Weights of a small GPT-style language model, trained from scratch on English Wikipedia: width 512, no biases in attention or MLP.
Each number is 200 + 30 x the weight over its row's rms, rounded and kept within 0 to 999. Layers, rows and columns count from 0. The size before them is the row's rms in percent of the matrix's.

# o: layer 3 attention output (transposed), 512x512, rms 0.0612, rows 70-109,198-237,326-365,453-492, columns 32-63
# v: layer 3 attention value, 128x512, rms 0.0582, rows 70-109, columns 32-63
o453,092,185,179,199,216,149,199,185,245,170,228,210,178,203,224,179,203,195,186,227,176,263,196,161,174,159,224,162,252,209,189,210,179
v70,100,246,177,204,212,197,239,179,215,182,226,159,215,217,246,211,204,147,216,183,193,176,181,213,148,227,227,166,204,180,224,200,161
o70,110,167,245,188,188,202,240,206,184,242,204,224,201,233,197,149,224,153,223,171,187,212,192,217,242,201,159,242,206,243,170,201,195
o198,095,192,183,197,230,207,186,151,144,171,185,234,190,190,235,232,139,219,197,241,198,249,181,216,206,214,204,151,224,207,228,216,197
o326,103,238,159,254,225,177,234,166,248,219,227,252,221,207,202,207,172,240,213,155,227,169,213,169,210,239,213,177,225,188,163,253,242
o454,089,221,207,194,193,179,216,199,224,215,207,204,196,210,161,188,245,190,188,191,214,150,219,204,109,211,243,219,185,224,237,200,165
v71,103,205,122,250,221,222,190,174,158,202,165,201,213,205,198,247,155,196,204,189,173,228,159,208,211,213,142,126,204,177,147,226,226
o71,105,208,189,172,223,222,187,185,181,172,258,213,212,242,205,137,253,161,203,203,214,213,199,176,164,203,236,199,226,212,243,224,233
o199,097,186,245,193,200,117,214,254,209,181,174,192,214,191,232,184,145,210,202,166,186,240,232,173,223,185,255,208,205,209,208,150,124
o327,106,221,154,219,202,246,165,219,167,196,143,209,189,231,177,202,150,189,162,195,216,161,190,188,156,228,179,222,113,190,217,244,209
o455,092,169,120,219,186,238,198,150,137,170,188,179,206,192,167,226,151,139,181,215,202,195,213,241,210,218,169,182,178,229,149,174,240
v72,097,186,158,176,217,196,188,155,184,172,229,204,224,185,194,221,209,206,269,281,132,184,208,132,226,195,195,229,201,181,141,210,155
o72,109,220,221,200,203,199,242,231,206,178,150,210,159,212,249,170,210,190,167,119,243,200,228,238,194,174,211,124,182,204,203,177,121
o200,097,228,177,204,254,236,169,226,220,214,178,195,199,202,167,239,186,229,218,193,263,191,249,228,155,204,185,188,249,207,201,176,214
o328,094,243,178,221,192,169,204,197,181,181,263,208,255,192,205,217,201,193,256,261,172,168,191,189,247,215,209,239,175,255,186,234,198
o456,091,195,133,188,190,198,226,190,198,208,192,211,236,240,174,194,214,179,264,249,180,235,162,185,216,221,191,234,222,195,164,209,183
v73,103,188,202,174,177,233,189,212,167,234,245,158,218,164,206,180,156,252,183,184,210,191,197,196,181,191,166,227,218,235,228,211,183
o73,108,202,230,212,134,201,171,197,169,229,172,257,210,214,195,211,151,148,204,175,169,207,182,149,214,245,204,189,162,177,236,240,193
o201,097,177,180,177,226,185,209,182,164,123,210,166,210,214,218,258,254,220,190,215,249,177,191,200,264,187,196,278,215,165,158,173,228
o329,103,187,249,199,203,201,240,167,241,196,236,132,225,181,251,191,164,202,240,235,188,149,175,213,177,184,179,187,184,234,243,189,244
o457,095,196,208,194,256,247,181,185,220,221,223,188,232,242,197,203,177,212,159,228,191,203,247,211,194,189,201,187,213,191,234,192,187
v74,104,234,222,278,177,201,173,238,195,167,162,211,298,195,194,242,254,193,198,201,214,199,200,166,147,189,152,192,209,187,201,206,245
o74,105,178,186,176,176,179,210,201,205,249,272,212,123,216,149,220,207,176,188,193,183,234,263,168,239,217,214,217,188,205,173,201,187
o202,099,174,213,206,242,245,165,220,158,215,216,181,220,170,185,174,209,232,266,202,204,179,195,270,214,209,211,242,209,238,201,184,168
o330,103,207,215,209,174,193,273,193,221,208,135,127,225,193,224,233,208,206,180,143,187,218,154,202,197,153,188,194,222,179,243,242,223
o458,087,241,242,253,240,189,252,202,216,149,165,172,199,207,155,211,256,237,189,225,246,215,160,216,177,145,171,192,241,160,232,224,194
v75,096,154,151,164,226,229,118,185,212,215,247,244,200,241,178,258,152,202,219,175,185,217,262,221,228,175,190,230,197,182,188,230,209
o75,100,177,167,298,164,185,192,233,220,190,179,175,213,193,286,190,222,224,159,194,205,238,155,190,214,270,206,172,212,189,138,173,197
o203,100,238,223,192,167,131,192,196,231,209,229,178,197,157,211,161,255,163,205,177,218,218,202,187,203,199,214,228,237,193,234,213,198
o331,106,263,197,134,231,224,209,210,165,188,206,235,222,186,198,164,157,184,214,225,173,180,249,229,199,177,191,228,239,242,173,186,193
o459,090,214,170,193,205,232,166,213,204,219,205,224,193,192,174,216,158,173,278,172,160,186,158,261,196,175,198,226,215,209,244,195,217
v76,097,169,205,216,175,206,265,250,229,211,186,204,213,234,221,212,235,181,215,173,226,188,167,172,124,253,234,207,222,192,204,218,176
o76,110,166,206,183,245,258,173,150,213,196,196,186,174,172,200,168,159,166,153,191,183,182,216,178,212,216,194,188,156,190,150,154,162
o204,096,248,217,182,229,195,194,209,187,217,186,212,181,183,191,158,152,189,160,210,186,239,192,200,243,141,166,200,200,178,219,241,208
o332,102,202,211,213,178,172,196,210,211,185,150,240,233,218,193,230,214,199,246,198,222,187,178,225,163,229,272,223,204,182,169,273,240
o460,091,151,190,220,210,139,198,244,215,164,215,221,204,253,236,154,278,161,231,168,160,188,191,178,144,231,217,214,207,167,221,183,184
v77,098,182,183,187,198,202,204,235,256,241,180,244,265,163,182,171,140,217,211,190,131,226,233,256,197,224,195,256,189,213,207,164,203
o77,101,228,227,226,208,204,197,220,194,175,190,158,147,233,176,217,149,132,199,216,232,134,229,141,193,232,176,165,220,229,203,189,177
o205,096,212,222,230,209,182,219,152,198,239,193,208,219,170,218,171,197,155,164,145,225,262,216,219,192,163,239,186,197,196,203,232,254
o333,103,201,159,195,175,159,134,226,192,195,200,229,248,192,174,162,259,245,236,217,141,232,175,256,228,182,211,244,217,165,219,152,195
o461,092,170,187,168,181,187,150,182,232,224,174,206,237,202,230,206,194,257,218,165,153,221,228,234,201,184,227,256,194,199,179,183,162
v78,101,183,188,192,150,139,227,177,199,177,215,190,193,179,177,219,180,243,166,196,207,203,209,191,216,184,236,249,227,224,195,205,170
o78,105,271,203,264,196,181,195,266,174,222,147,194,209,260,160,168,269,221,191,233,216,201,189,215,219,199,162,156,184,186,219,220,230
o206,094,211,231,180,219,280,196,196,212,254,261,159,185,185,220,228,248,209,219,163,193,244,228,190,157,182,194,211,173,217,176,183,177
o334,107,126,176,177,209,146,212,178,174,168,198,194,204,177,220,217,115,211,209,158,178,218,195,207,234,226,178,214,234,250,180,204,170
o462,089,157,221,187,245,165,215,199,198,161,165,221,168,189,168,202,122,198,213,206,210,170,217,185,229,183,170,232,230,271,166,192,177
v79,098,194,203,244,199,189,186,167,168,245,206,177,159,187,192,203,230,240,181,190,222,228,210,271,148,149,149,169,214,168,202,212,173
o79,108,204,168,177,145,216,195,276,181,182,233,190,199,249,203,249,225,247,149,234,195,202,224,174,235,180,254,226,168,193,256,172,147
o207,097,224,207,193,203,156,223,166,209,170,186,185,209,176,185,173,237,178,231,207,187,141,189,225,201,206,205,237,223,175,165,204,253
o335,105,199,211,231,177,214,205,174,194,194,166,163,192,154,186,163,217,191,219,202,245,258,266,219,178,169,195,153,236,198,173,186,191
o463,088,196,243,235,201,221,215,161,195,229,204,189,218,136,175,177,210,229,152,214,300,239,224,201,136,147,161,153,168,202,178,271,226
v80,097,206,183,155,212,180,230,160,219,183,137,202,239,164,263,215,246,227,200,217,181,187,203,254,248,106,155,207,167,225,159,208,195
o80,104,162,179,240,202,201,194,206,173,240,228,178,187,219,151,175,200,197,219,175,158,251,203,171,204,241,213,209,194,159,206,179,115
o208,098,242,241,187,191,249,165,252,229,213,164,245,204,269,247,206,206,221,198,182,231,160,160,192,185,238,243,181,199,209,207,226,202
o336,102,148,217,239,206,203,198,143,211,225,165,190,196,145,219,198,211,233,265,263,187,225,218,218,198,124,178,223,164,187,182,200,284
o464,091,203,183,222,193,161,228,171,216,158,147,212,244,166,166,259,191,173,223,268,220,187,236,205,198,156,235,178,172,194,199,189,209
v81,097,171,196,192,184,184,195,240,204,231,158,183,164,233,211,184,211,231,193,225,174,243,245,282,195,172,271,214,239,214,187,197,187
o81,108,166,232,161,209,184,182,162,179,187,235,181,240,185,243,217,186,225,200,194,225,186,187,137,175,227,148,221,200,207,185,196,270
o209,103,242,190,283,216,161,171,213,178,162,187,213,199,199,192,248,131,229,202,241,204,175,197,228,196,175,189,157,163,148,197,202,199
o337,101,196,214,231,206,161,213,247,260,222,153,182,154,155,206,233,176,166,216,222,177,188,185,209,207,164,236,215,257,239,196,209,236
o465,092,175,172,223,165,196,199,215,216,221,234,238,137,182,176,202,196,172,232,218,189,259,219,205,240,176,240,214,241,208,155,174,130
v82,102,209,173,215,189,192,232,220,233,165,149,192,195,173,242,183,236,212,213,184,199,177,210,229,161,181,212,299,207,176,182,188,214
o82,107,192,211,258,204,181,199,175,193,241,254,218,199,203,173,162,232,167,161,211,211,242,208,207,187,178,197,211,196,193,183,227,178
o210,103,145,194,154,157,217,178,212,207,202,173,188,198,212,209,196,133,201,178,246,213,182,135,182,210,216,249,178,152,242,202,162,215
o338,094,226,190,168,195,260,192,224,219,117,146,200,186,143,233,253,200,216,251,189,205,221,227,188,247,202,224,235,246,167,166,196,210
o466,091,234,200,246,179,248,218,211,237,162,146,193,200,198,165,193,234,196,193,227,206,210,212,186,170,201,214,268,270,204,171,225,232
v83,104,147,225,182,208,207,179,187,115,233,218,185,210,190,202,198,197,215,222,173,152,179,219,189,166,172,243,132,211,258,211,157,197
o83,108,181,196,226,193,188,207,192,208,212,220,224,202,182,223,164,204,192,210,190,156,199,173,188,176,264,152,174,180,173,166,200,189
o211,099,194,210,112,231,226,269,209,237,193,199,166,219,225,154,211,218,206,188,204,219,187,164,243,257,186,211,255,165,260,207,169,210
o339,107,185,186,245,176,166,211,176,195,213,205,207,186,169,202,168,153,196,213,161,180,205,181,184,184,196,227,197,247,182,191,215,170
o467,094,178,241,210,163,166,177,209,105,191,174,176,185,187,230,218,194,206,165,179,170,242,207,183,192,184,219,204,246,200,243,194,180
v84,101,192,207,204,188,216,200,208,190,187,278,222,174,166,231,210,162,245,194,207,130,194,194,143,220,265,162,157,171,264,223,203,208
o84,109,211,253,191,224,166,293,279,192,185,143,167,194,186,179,177,188,141,206,216,242,216,204,250,159,194,195,196,231,218,173,216,198
o212,100,223,170,181,236,246,178,168,162,264,196,194,207,210,228,223,212,220,245,208,197,224,212,227,166,165,201,216,206,178,197,195,207
o340,108,203,200,205,194,182,179,197,219,174,236,199,201,188,194,216,165,169,189,178,158,222,235,160,214,210,226,216,197,231,214,275,225
o468,085,165,196,202,174,252,184,217,227,209,266,237,186,187,209,232,175,197,137,184,130,174,215,159,225,269,196,204,168,227,238,233,184
v85,101,163,205,159,211,227,196,192,162,157,170,251,218,192,155,184,225,253,158,197,143,225,237,167,247,167,205,175,186,212,175,234,181
o85,103,189,200,209,182,182,201,199,173,229,193,157,234,190,263,224,173,237,224,203,250,196,216,212,188,241,240,186,167,229,165,150,187
o213,107,224,180,174,145,180,211,214,232,216,239,219,222,208,193,184,187,207,214,205,203,186,175,182,208,169,151,189,259,182,236,198,197
o341,100,177,187,108,200,206,213,178,228,198,175,218,205,191,187,183,207,184,193,207,197,229,187,146,240,178,205,213,192,234,216,200,220
o469,091,170,239,124,241,254,239,187,187,174,142,242,247,193,159,204,221,196,125,192,186,217,246,197,220,190,202,216,184,215,223,160,191
v86,100,205,206,175,240,204,190,166,286,220,203,237,131,146,200,188,150,169,160,180,169,198,177,210,240,210,212,211,223,217,163,188,181
o86,114,216,206,239,168,189,184,223,150,205,236,207,181,176,176,184,239,201,208,205,209,167,199,202,220,165,266,236,217,244,243,215,230
o214,095,180,187,178,248,212,215,276,168,192,225,187,235,197,224,209,179,180,220,209,220,218,247,157,184,165,159,169,215,201,229,167,179
o342,103,174,181,182,174,221,168,224,237,235,166,245,184,188,233,198,176,242,202,208,165,167,199,229,186,161,134,204,164,191,173,209,210
o470,091,228,194,232,194,218,193,165,238,249,168,225,246,157,265,151,176,159,148,211,182,237,163,208,214,209,212,155,187,184,169,241,161
v87,101,214,179,225,196,239,179,259,166,212,221,161,182,283,190,200,190,251,169,195,177,196,191,162,217,229,206,197,234,261,221,152,234
o87,103,227,184,205,202,176,184,163,204,211,167,192,231,209,189,148,158,146,192,239,176,260,211,191,120,164,187,190,161,166,180,243,182
o215,098,142,193,214,146,158,212,184,208,186,188,181,155,167,186,210,154,217,254,227,230,165,151,228,210,191,182,216,163,187,248,178,225
o343,105,194,201,172,218,206,219,270,149,226,247,202,207,190,200,215,256,212,137,199,223,216,162,226,217,198,199,154,209,211,166,147,198
o471,091,218,219,215,225,223,214,237,201,212,259,237,180,179,181,183,220,252,173,173,218,197,152,227,264,232,186,230,184,219,219,185,185
v88,103,178,203,180,196,186,180,210,232,206,154,158,213,176,176,197,242,207,198,224,213,239,204,204,224,238,175,194,190,142,205,174,193
o88,112,188,197,203,208,183,194,170,156,153,207,225,181,146,237,192,145,205,238,194,214,194,162,197,179,161,199,229,222,287,182,212,234
o216,095,202,186,238,215,186,209,271,179,183,254,252,244,214,217,240,156,203,186,200,174,204,211,180,235,165,172,186,218,183,225,199,191
o344,100,174,190,161,180,214,177,202,228,214,151,177,215,222,151,193,245,202,187,187,211,216,210,192,219,240,217,143,224,161,176,204,184
o472,093,192,202,170,167,209,211,152,255,244,154,196,232,237,160,170,258,210,172,261,191,194,254,209,196,293,198,197,203,148,247,228,204
v89,101,194,193,163,220,224,185,202,224,223,212,186,162,204,192,123,227,205,191,175,202,153,174,214,243,189,247,220,207,210,228,195,188
o89,107,197,189,184,179,169,206,213,227,210,151,157,194,218,244,245,166,196,156,201,180,242,156,199,156,235,176,170,216,261,216,213,153
o217,100,169,192,227,204,152,205,206,144,206,227,254,173,177,227,260,263,277,225,220,161,203,232,209,158,200,163,163,198,190,203,223,218
o345,105,246,196,147,187,193,226,188,191,208,221,196,188,223,212,205,190,199,180,151,187,207,200,233,258,194,233,210,177,189,264,211,191
o473,091,217,237,227,189,192,223,233,202,196,201,170,172,240,174,138,218,213,210,154,244,208,212,239,237,160,252,198,181,161,268,183,187
v90,100,229,233,153,207,165,225,227,192,224,205,203,220,214,177,220,148,240,211,205,186,258,204,207,160,191,177,178,203,194,163,204,201
o90,107,198,203,190,167,179,207,204,230,142,169,193,157,205,227,194,214,231,192,213,222,216,215,211,258,194,201,277,202,233,216,163,209
o218,103,220,160,219,184,199,184,229,164,236,239,235,220,203,187,201,177,210,198,184,185,204,171,185,169,257,266,178,217,171,216,213,188
o346,100,142,239,201,277,227,223,208,157,208,179,207,210,227,237,211,181,219,156,171,174,194,214,229,209,178,143,178,194,251,132,255,186
o474,091,223,208,167,240,179,170,247,171,202,202,230,148,203,171,169,198,173,214,180,176,190,195,182,182,184,131,184,195,185,206,180,212
v91,098,246,245,247,178,214,186,176,240,242,233,224,219,189,199,203,165,240,169,141,174,181,236,210,195,219,208,223,171,233,157,217,187
o91,115,174,184,200,188,246,229,235,162,162,222,206,211,188,202,183,221,208,195,244,212,164,220,127,218,189,212,221,212,260,284,214,233
o219,097,217,245,171,227,183,272,179,215,211,171,186,106,224,201,162,204,172,230,191,223,251,166,217,228,196,183,171,201,147,173,248,121
o347,104,274,208,209,223,148,214,246,191,232,189,194,229,203,212,193,220,216,228,189,207,153,243,222,164,198,189,189,209,190,195,170,241
o475,085,261,204,202,184,172,205,186,242,211,187,205,183,199,174,216,189,209,193,202,152,237,210,211,178,202,244,167,176,192,130,248,220
v92,100,239,191,186,183,224,196,216,187,217,249,176,148,234,168,139,216,211,179,191,222,175,167,205,303,260,277,208,183,174,234,210,169
o92,103,195,214,182,203,187,214,155,212,220,181,192,210,183,249,239,158,186,202,202,182,131,195,238,195,139,156,147,183,204,141,180,202
o220,096,164,202,228,242,218,184,227,270,207,204,223,205,190,197,155,176,156,171,198,207,205,214,210,206,219,203,213,250,247,177,201,173
o348,106,255,231,196,176,211,196,236,147,180,202,148,202,202,194,193,256,230,214,175,208,195,176,170,256,204,246,211,171,232,256,218,207
o476,090,217,215,192,178,152,163,202,206,185,256,185,235,191,160,193,265,167,163,185,226,257,165,159,271,300,259,139,205,204,198,211,197
v93,101,144,222,224,175,195,203,229,123,157,164,230,197,223,197,193,136,203,204,254,194,171,172,193,130,233,196,239,275,168,157,245,207
o93,105,208,125,219,164,178,226,178,219,268,222,254,195,153,177,262,237,202,241,343,160,198,200,154,196,200,164,183,207,225,129,237,198
o221,097,217,209,242,213,189,188,235,206,177,219,231,207,162,195,214,201,185,172,183,211,177,154,209,212,203,239,231,181,233,198,170,246
o349,101,209,193,197,200,182,207,180,180,171,150,137,202,189,212,176,182,200,186,205,190,141,225,262,203,220,214,229,189,139,266,178,215
o477,092,166,216,247,196,208,224,224,164,155,163,201,182,188,173,165,158,199,176,201,196,215,207,217,195,240,201,245,187,181,189,223,243
v94,097,255,141,162,202,213,128,228,173,224,220,183,178,194,201,228,135,236,176,191,180,169,171,240,154,231,282,161,207,161,196,221,207
o94,108,215,233,215,225,154,215,221,207,206,213,206,220,179,215,211,288,170,226,164,242,209,180,205,209,187,237,275,154,218,217,203,230
o222,097,223,271,208,229,178,246,187,206,193,205,186,209,209,149,222,172,238,242,213,165,274,208,186,220,196,151,204,218,267,211,158,179
o350,099,143,136,194,203,199,125,224,200,203,238,225,213,183,234,202,218,249,216,199,229,166,221,230,167,191,194,140,173,143,213,191,166
o478,088,210,152,174,123,198,99,202,209,233,204,200,233,205,207,184,203,206,164,156,241,201,173,215,182,240,221,177,228,153,204,123,153
v95,103,206,186,262,226,230,200,178,131,232,232,140,175,210,184,220,212,196,218,211,194,228,239,173,228,136,175,211,177,214,180,211,204
o95,114,213,185,130,231,230,193,188,165,142,203,235,199,242,227,174,204,189,220,227,230,223,212,207,163,184,173,177,220,144,232,197,186
o223,103,183,165,194,194,213,215,189,188,181,146,202,247,175,196,167,142,202,192,216,225,239,223,204,211,226,218,160,197,260,155,169,214
o351,100,197,210,268,197,224,170,204,197,234,244,209,238,186,208,225,200,203,167,238,268,250,162,125,217,155,250,235,182,143,237,201,234
o479,089,215,206,233,198,192,194,293,174,288,237,191,199,203,165,188,200,203,172,154,197,203,190,153,265,157,229,253,191,160,224,195,176
v96,102,225,236,178,220,244,140,274,193,255,180,198,199,202,211,194,245,242,172,187,153,207,203,197,253,243,160,152,220,212,227,169,163
o96,109,199,271,205,201,193,228,191,204,130,197,167,207,193,166,238,208,187,252,204,240,187,199,217,173,178,218,227,244,215,190,248,239
o224,099,230,191,171,216,256,173,182,215,209,197,269,198,175,197,212,194,159,207,168,161,213,206,224,198,149,190,237,171,207,158,184,206
o352,101,215,246,198,223,189,207,258,154,227,207,215,219,247,251,165,201,246,188,225,212,232,225,166,232,212,159,133,187,183,221,213,153
o480,089,215,219,227,222,209,182,236,185,271,215,204,232,208,182,171,217,255,211,243,196,274,188,169,203,251,205,137,207,218,235,164,151
v97,099,205,160,135,229,232,187,197,207,239,170,182,248,219,167,245,139,236,224,174,202,193,255,230,205,199,239,145,271,208,156,211,185
o97,112,233,239,249,197,157,218,250,202,157,191,215,193,201,167,203,272,197,165,178,160,238,225,216,161,156,227,161,156,211,184,170,225
o225,093,182,155,179,137,159,124,219,173,185,189,193,207,260,231,136,174,190,232,220,215,201,183,221,160,213,190,237,185,209,242,236,163
o353,102,157,216,174,237,205,158,197,262,258,185,137,209,208,212,161,188,215,182,230,180,233,228,161,229,221,203,203,243,218,220,222,199
o481,084,213,173,123,215,225,186,187,194,273,191,200,213,159,149,165,149,184,254,261,158,171,163,233,195,174,194,180,244,170,191,231,249
v98,100,219,183,175,256,180,191,179,238,251,164,193,194,197,267,193,155,203,179,237,190,207,194,227,211,188,191,201,195,251,205,229,235
o98,105,191,221,216,183,211,240,182,156,202,239,204,282,240,215,234,196,182,161,156,214,187,214,153,224,211,211,196,229,221,170,172,293
o226,098,181,181,223,188,183,176,246,184,222,200,115,178,170,193,194,187,236,233,217,235,226,207,204,204,185,162,222,266,208,267,247,190
o354,113,208,203,163,137,177,178,125,242,183,195,193,191,266,201,225,186,164,193,222,149,181,190,195,217,225,236,199,185,224,197,186,246
o482,092,218,146,150,206,144,159,202,289,205,178,241,170,197,224,198,187,210,179,211,238,235,203,223,194,206,188,186,194,158,154,193,218
v99,099,176,160,201,232,226,188,185,232,218,229,136,198,166,200,173,167,206,258,246,197,218,250,210,186,191,278,114,233,239,198,215,197
o99,112,217,229,228,212,206,196,179,203,212,165,239,206,185,210,227,214,207,186,206,178,177,171,215,130,225,229,216,174,170,234,171,179
o227,098,202,188,177,221,205,207,192,161,252,200,255,223,212,197,195,185,203,174,157,156,215,172,164,217,194,198,230,255,170,219,208,239
o355,105,197,196,137,234,172,204,253,185,192,248,139,186,232,240,165,206,188,218,241,231,165,193,197,229,176,172,172,181,208,130,176,197
o483,093,228,205,171,188,220,196,174,259,165,208,154,121,220,162,231,178,182,221,204,274,203,209,205,199,189,232,157,212,196,186,218,183
v100,101,256,178,221,211,204,212,217,180,193,244,192,199,215,181,205,134,207,227,221,157,223,178,153,241,147,192,179,230,176,230,192,141
o100,115,183,195,178,230,158,109,218,210,194,177,215,149,220,218,214,301,138,207,209,204,230,201,230,236,272,214,193,175,197,192,181,215
o228,096,177,232,218,171,246,248,128,145,189,260,218,196,180,214,183,168,229,184,191,233,140,124,164,172,165,169,145,141,167,158,202,154
o356,103,213,230,219,197,172,199,203,184,250,208,183,229,180,173,196,185,238,239,201,216,171,220,213,229,218,185,233,231,184,248,204,185
o484,089,202,234,201,160,221,213,256,207,206,166,224,202,164,233,168,174,220,139,249,153,173,205,191,194,161,192,216,202,218,222,201,199
v101,102,188,202,204,133,227,157,220,178,196,224,166,193,148,183,153,235,191,255,184,162,173,231,245,257,146,213,266,147,214,167,223,220
o101,110,188,184,267,241,200,195,172,186,219,217,206,255,181,218,200,214,186,168,243,221,199,143,177,247,125,165,171,235,222,207,205,230
o229,099,171,179,167,249,237,241,200,190,212,148,195,211,146,194,163,203,161,196,212,220,184,184,175,195,237,180,189,186,203,189,175,172
o357,103,215,195,168,178,237,130,227,242,129,221,211,188,175,203,193,205,262,215,184,184,246,246,206,181,176,190,182,176,162,150,202,168
o485,089,239,214,172,132,191,150,240,204,186,283,198,149,219,204,178,187,249,241,179,176,203,194,217,176,199,245,210,170,225,223,251,241
v102,099,200,171,227,215,253,212,190,222,212,194,247,178,216,153,262,200,198,216,213,176,194,244,246,210,208,158,151,192,199,238,169,219
o102,105,249,153,170,171,166,191,218,207,197,218,182,210,205,209,204,203,191,162,179,186,225,164,218,198,182,207,207,211,251,164,232,278
o230,097,170,209,219,255,168,215,248,242,172,245,238,184,152,222,182,217,256,142,184,224,196,189,186,212,203,198,164,251,196,225,182,217
o358,105,151,198,244,150,185,233,164,212,227,168,202,183,245,214,260,186,177,214,168,203,154,175,267,221,211,219,200,177,167,164,217,215
o486,087,175,216,201,176,188,148,197,166,184,226,213,185,180,231,174,196,193,214,210,165,213,208,225,149,209,172,144,188,204,253,189,197
v103,099,187,132,202,162,156,152,242,235,199,252,158,218,211,224,234,190,215,166,165,170,217,215,229,201,264,196,207,93,189,189,138,203
o103,101,234,224,210,154,244,231,121,203,156,180,192,165,220,158,227,184,176,290,172,196,243,224,186,190,155,201,207,235,189,136,205,172
o231,102,171,212,139,240,194,192,213,142,151,215,215,220,205,228,166,239,141,159,214,167,217,160,204,213,204,227,183,200,210,228,157,256
o359,106,212,173,245,149,121,196,204,223,240,239,204,219,198,213,202,185,229,153,180,234,175,201,214,217,284,207,213,173,241,183,230,186
o487,092,230,199,176,174,173,224,180,187,262,217,161,188,190,194,181,197,214,128,183,218,180,179,185,217,194,153,167,198,248,194,226,177
v104,101,213,230,267,200,207,183,205,180,142,198,167,167,232,178,201,131,266,193,235,187,197,149,215,176,188,218,178,196,172,176,197,203
o104,106,215,189,141,218,197,179,248,256,261,226,233,236,179,211,174,221,183,189,160,214,223,246,168,207,181,245,199,231,218,204,227,188
o232,097,178,154,141,185,215,205,141,167,203,151,241,213,165,255,248,235,196,226,181,241,179,180,196,242,169,182,207,119,193,225,222,218
o360,107,175,216,240,147,241,236,158,146,139,188,176,159,185,187,185,183,213,201,199,175,175,175,256,154,174,140,198,193,189,181,149,220
o488,091,213,220,273,175,203,243,154,239,190,134,151,177,229,163,161,172,203,134,217,215,153,166,216,208,210,198,143,215,220,176,199,225
v105,098,271,213,148,202,166,178,184,240,198,221,208,211,177,167,204,229,174,233,218,214,197,188,171,211,171,184,158,174,207,191,234,196
o105,106,174,161,231,176,227,173,132,208,170,169,177,193,202,157,155,195,178,203,188,189,178,170,215,214,170,236,172,204,210,244,233,125
o233,090,139,249,228,234,173,212,212,138,232,139,173,201,169,187,221,261,206,179,243,209,226,237,243,176,206,209,219,218,211,184,201,276
o361,109,268,181,169,202,196,201,184,192,170,178,204,216,211,168,200,207,214,225,121,229,200,187,209,223,159,146,141,196,187,233,195,180
o489,089,247,175,121,235,167,189,160,261,186,195,227,170,235,225,195,148,204,226,210,238,206,199,177,227,162,139,181,211,203,193,198,210
v106,100,254,230,163,160,200,242,185,182,191,177,255,200,215,246,165,220,195,235,231,229,187,221,219,186,190,234,188,198,254,202,232,167
o106,109,139,228,187,189,204,158,231,168,171,133,179,168,247,194,235,201,148,177,196,199,193,183,249,184,191,180,175,164,230,222,181,251
o234,098,202,170,250,152,209,234,177,200,204,225,209,187,206,196,262,205,244,194,186,187,228,199,233,231,230,240,237,180,174,208,232,221
o362,100,229,180,179,162,181,248,219,173,203,136,252,232,203,279,196,189,207,222,238,195,188,245,167,222,173,247,219,197,174,227,197,180
o490,091,255,192,194,202,195,210,192,201,216,222,264,216,149,201,187,170,181,252,211,174,186,208,238,205,206,232,172,192,236,192,204,183
v107,100,178,190,243,229,192,157,159,178,229,153,190,197,238,204,213,171,219,201,255,184,182,201,255,225,153,224,248,217,181,185,230,219
o107,108,149,205,217,158,153,210,135,231,201,149,193,197,203,190,164,247,204,199,200,166,226,160,146,203,213,265,172,179,205,183,165,201
o235,096,226,158,163,178,193,150,201,188,148,227,209,187,216,213,205,189,146,217,196,199,194,189,169,193,215,170,172,203,214,226,163,235
o363,108,242,227,206,233,200,198,220,156,256,174,207,186,223,185,159,188,260,213,198,204,207,236,242,162,214,193,239,236,168,200,193,204
o491,089,215,176,209,204,138,198,220,128,228,202,213,203,201,211,211,168,164,232,254,200,196,191,233,186,195,165,214,216,172,219,198,214
v108,098,170,181,248,142,178,201,218,147,231,239,234,211,174,218,210,196,218,172,220,173,182,198,152,166,198,159,177,241,242,204,204,151
o108,107,202,235,219,187,176,259,228,216,215,207,193,205,251,191,181,174,144,212,224,222,228,172,203,195,181,180,201,187,202,179,196,169
o236,103,203,189,142,237,189,178,212,234,169,212,176,160,205,185,180,185,251,188,192,202,253,192,166,195,177,195,229,140,204,155,155,197
o364,107,177,223,184,218,193,164,208,122,202,172,233,230,155,164,231,244,167,161,202,182,135,195,225,195,218,186,148,236,234,224,204,228
o492,091,218,201,192,191,202,226,193,216,171,240,272,221,197,245,272,241,220,187,158,166,227,177,190,202,175,186,217,231,149,199,214,214
v109,103,213,150,249,186,176,178,188,141,160,193,187,167,206,181,202,204,223,203,201,191,210,218,191,238,286,232,211,182,236,172,192,180
o109,104,190,164,189,221,248,193,236,196,214,210,277,185,138,220,139,202,243,202,201,220,227,173,200,168,191,213,229,200,173,201,226,233
o237,100,189,237,180,141,206,115,206,212,154,148,173,269,201,233,244,213,209,195,174,167,195,175,207,194,115,197,208,161,209,215,219,229
o365,101,245,179,187,224,178,242,178,224,217,210,186,192,228,202,198,185,183,200,245,174,185,220,203,231,218,234,205,241,202,165,184,215